config.toml
n_layer = 14
d_model = 256
n_head = 4
n_kv_head = 2
head_dim = 64
d_mlp = 512
vocab_size = 6345
activation = "geglu"
norm = "rmsnorm"
norm_place = "pre"
norm_eps = 1e-05
positions = "rope"
rope_base = 10000.0
rope_fraction = 1.0
qk_norm = false
attn_scale = 0.125
bias = "none"
tie_embeddings = false
parallel_block = false
init = "normal"
init_std_qkv = 0.0716
init_std_o = 0.0135
init_std_up = 0.0716
init_std_down = 0.00957
optimizer = "soap_variant"
lr = 0.00339
beta1 = 0.95
beta2 = 0.99
weight_decay = 0.11
lr_head = 0.00601
warmup_steps = 200
schedule = "wsd"
decay_fraction = 0.547
decay_shape = "linear"
final_lr_fraction = 0.05
batch_tokens = 131072
seq_len = 512
doc_mask = false
train_tokens = 746700000
steps = 5697
dataset = "wikipedia_en"
Each number is 128 + 24 x the weight over the matrix's rms, rounded and kept within 0 to 255. Layers, rows and columns count from 0.

# layer 6 MLP gate, 512x256, rms 0.143, rows 411-511, columns 96-127
[[136 122 111 172 114 113 117  97  87 202 161 137 129 105 151 100 166 134 133 109 159  55 121 108 119 100 155 115 137 137 107  78]
 [132 126 124 130 149  97 152 141 109 123 149  93 121 132 156 157  82 106 136 115 147 129 186 117 110 147 129 123 125 143 128 153]
 [134 112 127 106 146 132 135 142 123 135 106 114  99  80 109 142 130 115 118 138 113 179 144 188 125 148 109 131 162 154 157 137]
 [144 163 112 145 105 145  82  87 120 101 175 120 109 126 119 111 112 143 113 141 147 135 127 155 133 124 133 168 148 141 125 132]
 [128 128  77 125 126 117 113 133 135 126  87 135 127 148 148 160 118 117 165 144 124 131 141 168  88 136 106 142 144 100  92 106]
 [143 132 149 139 133 109 129 128 146 117 160 113 126  95 101 141 106 173 169 160 124 145 117 127 131 144 135 152 140 145 144 105]
 [139 147 132 126 157 119 110 186 137 117 151 134 149 104 151 121 151  71 148 148 119 168 163 127 105 120 116 158 104 147 181 137]
 [101 139 160 126 116 152 109 131 149 156  76 109 112 128 184 121 122 119 137 141 132 132 105 135 147 145 102 105 160 122 132 109]
 [ 99 117 116 122 136 138 119 121 130 130 133 113 104  98 137 150 139 143 132 150 169 165 169 160 129  90 121 161 129 154 102  47]
 [170 141 103 120 133 138 124 129 133 158 126 148 150 167 120 109 109 138 115 152  96 121  91 158 146 137 137 128 163 128 127  94]
 [142 141 130 135 144 116 196  81 179 140 160 138 111 127 123 112 106 169 115 153 203 128 126 145 133 147 152 136 115 145 146 102]
 [142 181 114 158  94 124 155 144 152 157 158 118 129 126 134 161 134 188  87 141 133 104 185 113  81 105 101 104 113 161  96 136]
 [120 101  89 133  60 103 113 145 188 155 105 109  99 131 142  74  83 102 112 126 157 118 125 122 163 139 154 107 155  84 123 120]
 [ 88 124 108 104 164 123 138 157 169 173 158 176 132 115 176  72 144 151 144 123 128 136 150 137 137 123 172 135 130 119 131  75]
 [123  87 148 144 140  99 132  99 121 159  99 156 136 146 141 136  97 164 100 140 157 143 147 150 151 105 165 116 133 123 145 104]
 [123 120 172 109 108 111 107 110 145  93 106 128 132 114  93 145 142 126 155 121 104 131 162 135 134 104 107 106 136 130 102 111]
 [172 184 145 132 118 117 151 122 161  98 155 105 132 126 150 113 158  65 134 131 140 121 144 133 146 106  92 136  81 106 157 117]
 [152 106 128  66 153 127 100 120 179 124 119 104 102 146 173 115 133 120 141 140 145  81 105 110 146 190 160  53  88 128 116 131]
 [121 134 123 102 138 151  83 105 134 108 147 189 147 122 124 123 125 171 135 169 106 164 114 124  59 113 135 127 143 127 143 102]
 [154 141 157 169 140 106 117 164 119 150 119  47 140 131 174  78 124 184 126 100 141 133 110 123 144  97 143 144 124 113  95 120]
 [143 148 136 108 121 134 128 146 129  79 106 134 138 138 119 125 134 125 119 146 138 117 144 168 168 104 168 123 135 138 131 151]
 [127 154  92 128 126 128 141 130 150 129 123 140 155 107 107 103 118 103 133 141 111 136  86 168 165 131 142 161 102 136 113  92]
 [124 143 100 146 118  63 107 152 119 175 156 154 126 134 142 104  98 106 143 126 155 147 133  83  86 168 119  92 141  68 137  87]
 [135 125 123 121  99 137 173 137 203 147  84 141 105  93 115 150 116  74 112 130 170 133 130 101  98 117 141 180 171 137 134 177]
 [170 149 123 130 146 104 121 121 127 121 108 125 142 127 134 136 108 148 110 117 121 135  98 113 132 114 134 191 149 138 120  85]
 [128 134 136 134 123 112 111  69  97 116 175 121 152 111  82 150 103 146 115 116 125 141 113 161 146 156 105 134 130 152 130  83]
 [ 81 154 145 148 125 107 122 152 153 108  79 106 151 132  87 143 105 128 142 152 125 134 100 137 125 132 109 120 108 134  97 114]
 [137 131 106 120  87 140 117 134 179 158 104  81 119 108  82  85 119 144 132 156 127 183 102 146  92 129  97 172  98 166 114 111]
 [134 124 122 127 135 106  77 152 132 128 122 156 171 157 128 184 132 164 126 112 103 110 163 152 148 102  89 123 166  95 171 136]
 [138 121  89  91 123 113  84 135 112 153 116 130 123  94 137  96 102 158 108 136 114  97  85 152 117 136 116 130 119 165 162 124]
 [137 147 105 141 115 160 100 128 161  99 113 113 163 119 165 155 135 115 159 107 171 148 105 116 118  66 109 126 121  95 136 145]
 [129  82 137 149 113 113  90 121 163 152 126 109  87 179 112 148 109 124 111  91 125 150  76 108 109 103 173 105 126 144 120 176]
 [120  88 146 129 115 160 112 151 154  65 155 120 161 136 118 151 143 132 139 121 165 113 139 135 104 128  98 102 106  84 130 121]
 [105  47 160 121  90 114 110 105 160 102 184 126  99 104 130 104 203 101  87 159 139  90 159 167 133  88  91 155 106 117 125 106]
 [159 102 145 134 145 123 142 113 133 144 120 117  87  96 129 123 111 105 150 131 167 148 168 137 115 131 185 104 144 150 110 115]
 [ 95 142 136 115 126 140 129 120 141 119 134 155  76 151 126  93 121 133  99 124 111  94  92 117 131 103 115 146 140 126 122 170]
 [134 149 158 135 123  76 115 160 136 124 112  93  89 130 138 166 137 137 123 136  91 144 145 141  95 119 133 120 142 109 116 168]
 [117 152 142 126  95 136 130  95 113 113 106 108 102 165 111  96 117 147 104 137 118 110 121 122 103 117 105 146 143 139  94  90]
 [201 177 128 126 166 118 166 149 133 133 162  84 117 102  93 120 109 106 101 139  97 117 107 129 109 147 131  96 104 129 104 127]
 [177  70 120  85 149 136 109 136 111 132 119 144 165 171 143 132 117  96 128 153 151  61 158 150 116 149 135 108 144  93 121 102]
 [121 149 141 120 148 123 179 127 136 127 162 147 141 108 154 130  94 115 133  76  75 114  89 123 141 100  84 123 148 137 152 122]
 [121 112 138 157  92  98 128 147 161 127 143 130  89 128 134 128 124 136 146 130 151 116 112 143 172 141 117 129 162  84 146  98]
 [151 125 144 122 124  95  66 131 159 158 128 153 130  66 100 113 146 126  78 103 143  89 120 116 128  91 144 113 122 111 166 186]
 [138 124 108 149 101 120 163 124 110 126  92 121 128  95 124 119 104 103 138 148 111 123 146 127  90 126 120 145 144 125 139 115]
 [144 130 101  93 103 116 156 104 139 131 101 112 137 157 135 121  84  98 112 127 103 156  84 125  92 132 120 138 106 134 140  94]
 [114 130 118 129 133 117  72 126 137 124  99 117 141 120 133 157 115 130 123 120 153 106 155 100 108 134 136 160 112 101 171 119]
 [130 121  97 102 140 140 117  98 131  90 138 149 130 142 176 118  82 152 103 135 167  97 132 101 137 140 125  88 121 133 124 127]
 [144 133 101 138 134  92 116 130 129 161 137 101 148  95 145 100 115  74 117 140 138 155 139 119 120 120 138 134  96  90 136 138]
 [ 98 140 127  87 129 141 152 106 148  92  96 120  74 119  97 156  78  51  88 112 165 108 121 119 140 103 138 127 132 123  91 120]
 [153 124 116  95 122 130 107 114 155 104 151 112 152 114 138 178 172  97 126 114 120 159 114 138 157 109 112 109 120 163 144 121]
 [181  76 119 144 170  72 171 122 101 135 129 165 117 134 141 130 105 152 129 148  98 159 122 126 175 144 138  88 159 113 128 120]
 [119  97 120 156 135 130 138 138 119 142 110 126 103 166 127 137 132 105 202 122 128 145 135 169 173 162 103  91 116 121 118 119]
 [ 99 143 187 141 120 141 103 119 122  96 114  96 132 118 146 145 133 124 128 140 141 103 142 118 120 109 121 117 110 129 144 109]
 [143 160 120 133 168 158 103 124 153 134 106 129 100 136  89 146 163 126 126 144 116 120 120  93 136  86 115 131 118  85 105 156]
 [144  87 172 115 136 144  66 104 112 137 126 148 110 122 156 130  99 141 125 132 152 127 182 123 138 109 180 116 134 120 154 116]
 [180 157 115  85  84 150 128 147  92 133 106  98 114 166 139 130 128 101 102 101 129 162 106 131 134 100 146 142 124 119 156 132]
 [142 131 158 112 144 128 113 106 135 116 160 116  88  83  96 119 136 175 103 121 147 130 146 114 161  79 142  90 112  99 172 207]
 [109 164  89 122 116 115 108  95  88 128 104 107  94 161 122 146 104 150 147 127 131  88 128 110 144 120 146 131 117 106 130 155]
 [143 139 130 135 135 130 118 125 114 150 150 137 127 119 107 134 155 150 132 118 135 109 132 124 136 113 110 101 149 151  84 115]
 [161 127 117 158  95 135 110 116 146 124 116 157 111 110 136 183 153 147 143 133 170 135  86 126 129 121 106 172 137 113 152 125]
 [149 150 130 130 164  97  97  82 116 115 115 168 157 100 164 130 106 119 152 134 114  89 164 121 146 126 116 138 148 144 139 149]
 [116 106 112 178 169 126 108 119 109 146  87 139 158 133 163 110 129 122 140 156  96  91 155 157 117 142 106 144 109 136 108  86]
 [166 141  99 162 118 111 140 102 134 140 120 114  89 158 179 166 160 112 130 106 136 140 113 148 151 113 148 160 145 124 137 186]
 [153  99 133 143 172  96 145 124 125  89 113 120 109 113 107 144 128 110 120 149 115 147 119 108  96 115 143 163 114 122 119 103]
 [139 115 149 134  95 162 125 130 121 188  74 132 152 142 129 147 131 147 104 117 134  97 129 144 119  97 144 116 120 155 126 101]
 [128 114 139 137 118 138 130 142  91 106 132 139 112 142 141  98 117 123 132 155 112 171 114 127 128 134  85 130 120 130 135 118]
 [120 118 143 102 142 157 145  83 130 141 137 131 128 101 147 156 153 138 131 111 160 116 134 106 120 147 130 117 123 164 127 162]
 [158 114 146 139 150 111 106  85 117 132 114 162 129 120 136 131 128  92 150 167 156 139 130 118 123  91 111 120 116 134 131 115]
 [169 162 164 125 161 123 144 137 152 159 151 168 117 121 135 102 120  92 116 143 122  87 176 110 106 103 137 154 108 123 140  77]
 [133  55 109  82 117 110 133 133  98 160  96 128 124  98 124 153  94 126 170 128 118 108 141  95 144  92 129 115 131 152 127  87]
 [120 155 120 148 136  91 145 101 130 157 124 113 115 175  72 103 161 127  90 147 141 112 176 105 159 118 151 135 131  83 133 122]
 [170  73  97 106 130 120 119  94  89 173 118 172 135 133 131 171 119 141 136  74 161  83 142 178 152 158 156 157 147 146 176  77]
 [140  95 129 135 131 123 102 147 111  92 112 177 126  95 112 105 141 102 123 148 116 149 104 122 126 145 111 180 154 151 166 105]
 [126 147 117 127 112 131 146 130 128 134 112  91 136 157 130 164 114 173 132  74  92 148 127 124 146 111 135 129 113 182 150 133]
 [ 96  90 125 115 130 128  98 103  85 148 121 115 132 119 140 144 143 164 106  90 148 108 159 135 133 133 166 132 125 171 165 107]
 [157 102 165 118 151 146 168 135 138 140  97 170 125 160 125 151 145 108 154  75 118 154 133 107 156 155 106 146 127 176 125 105]
 [116 143 124 137 112 159 135 133 105 118 144 107  95 127 176 143 164 150 140 189 106 123 110 125 138 102 154 135 168 134 151 130]
 [167 134  90 148 104 116 126 145 112 135 117 129  93 115 132  97  69 162 157 118 110 114 155 128 149 157 107 117 127 141 104 133]
 [147 129 154 106 139 146 141 125 120 146 114 133 183 112 134 144 137 125 104 144 103 104 142 154 157 154 105 145 128 163 157  90]
 [124  63 117 125 129 149 148  82 133 115  74 126 164 181 140 126 145 138 127 125 157 134 122 129 117 128 157 137 110 120 155 128]
 [144 143 104 110 133 119  87 128 132  94 107  91 130 111 130 107 114  89 122 100 150 101 137  79 148 148 114 116 161 137  87 116]
 [138  89 111 149 100 128 135 128 155 140 113 129 194 147 112 127 107  85 138 152 127 149 133 127  96 134 112 113 115 148 117 157]
 [123  92 165  86 107 130 115  88 113  86 106 142  92 147 135 158 131 119  85 114 175 176 167 124 103 113 117  51 170 119 112 123]
 [102 112 106 124 122 146 133 132 110 179 173 125 111 154 187 146 154 104 194 152 130 148 140 136  99 130 133 127  97 175 107 146]
 [123 114 117 161 147 129 123  81 158 108 146  75  94 140 123 190 145 178 134 135  71 143 125 134 167 153 136 126 130  99 106 135]
 [125 136 148 137 120 126 152 171 147 124 172 104 114 140 153  98 154  88 123 130 108 132 145 142 131 170  76 123 121 128 138 146]
 [150  75 151 121 116 152  99  90  95  96 113 120 113 131  82 133 132 164 119 154 147  80 124  87 133 143 145 140 112 136 118 126]
 [ 89 161 143 108 120 122  90  85 133 162 107 132 124 169 110 160 131 145 115 155 122 138 137 149 110  91 121 147 158 108  70 168]
 [116 134 139 101 104 124 138 105 145 134 125 162  74 102 127  94 129  94 106 155 108  93 126 160 140 167 136 128 143 158 137 139]
 [128 123 114 168 175 123 102 150 161 160 123 154 138 164  92 142  93  99  91 100 138 134 143 114 150  73 124 108 157 102 118 140]
 [ 82 104  97 135 102  96  98 116 148 130 135 117 116  85  85 124 120 144 115 147 105 159  90 138 125 112 148 143  92 141 169 128]
 [136 123  92  95 124 135 148  89 197 151 149  88 172 154 140 128 130 101 129 153 147 117 140 176 118 158 125 102 116  95 149  84]
 [175 102 150 120 131 171 125 120  87 131 125 117 167 139 120 142  94 120 115 189 125 178 129 131 134 129  85 142 138 151 163 157]
 [103 108 155 107 126 101  74  99 111 110 149 134 125 101 131  85 125  66 152 147 112 122 143 101  98 119 139 158 158 129 146 133]
 [131 150 145 134 111 143 134 137  91  79 158 131 152 138 153 125 114 172 147 123 127 143 131 124 151 131 141 138 163 120 139 134]
 [103 126  71 148 130 147 107 107 140  71 106 143 132 176 139 149  94 113 137 105  96 113 130  93 148  92 125 159 190 156 162 133]
 [127 127 170 120  88 128  97 173 126 147 125 128 168 144  78 133 144 132 112 104 106 175 147 124 137 132  89 134  72  78 108 107]
 [ 89 111 169  93 109 139 101  97 132 136 109  97 158 130  88 127 104 104 147 113 117 142 165  74 109 151  95 154 130 120 131 133]
 [158  89 162 121 123 109 168 136 123 120  95 125 168 144 160 118 131 169 126 101 122 121  74 134  83 203  82 112 158 130  95 186]
 [149  99  79 117 105 114 134 132 153 104 101 115 151 143 121 157 129 106 113 118 107 142 130 112 121 153 144  84 115 137 131 132]
 [ 76 102 161 125 135 147 180 112 115 144 107  87 178 102 147 168 163 179 122 183 126  91 135 142 111 170 139 152 129  96  93 142]]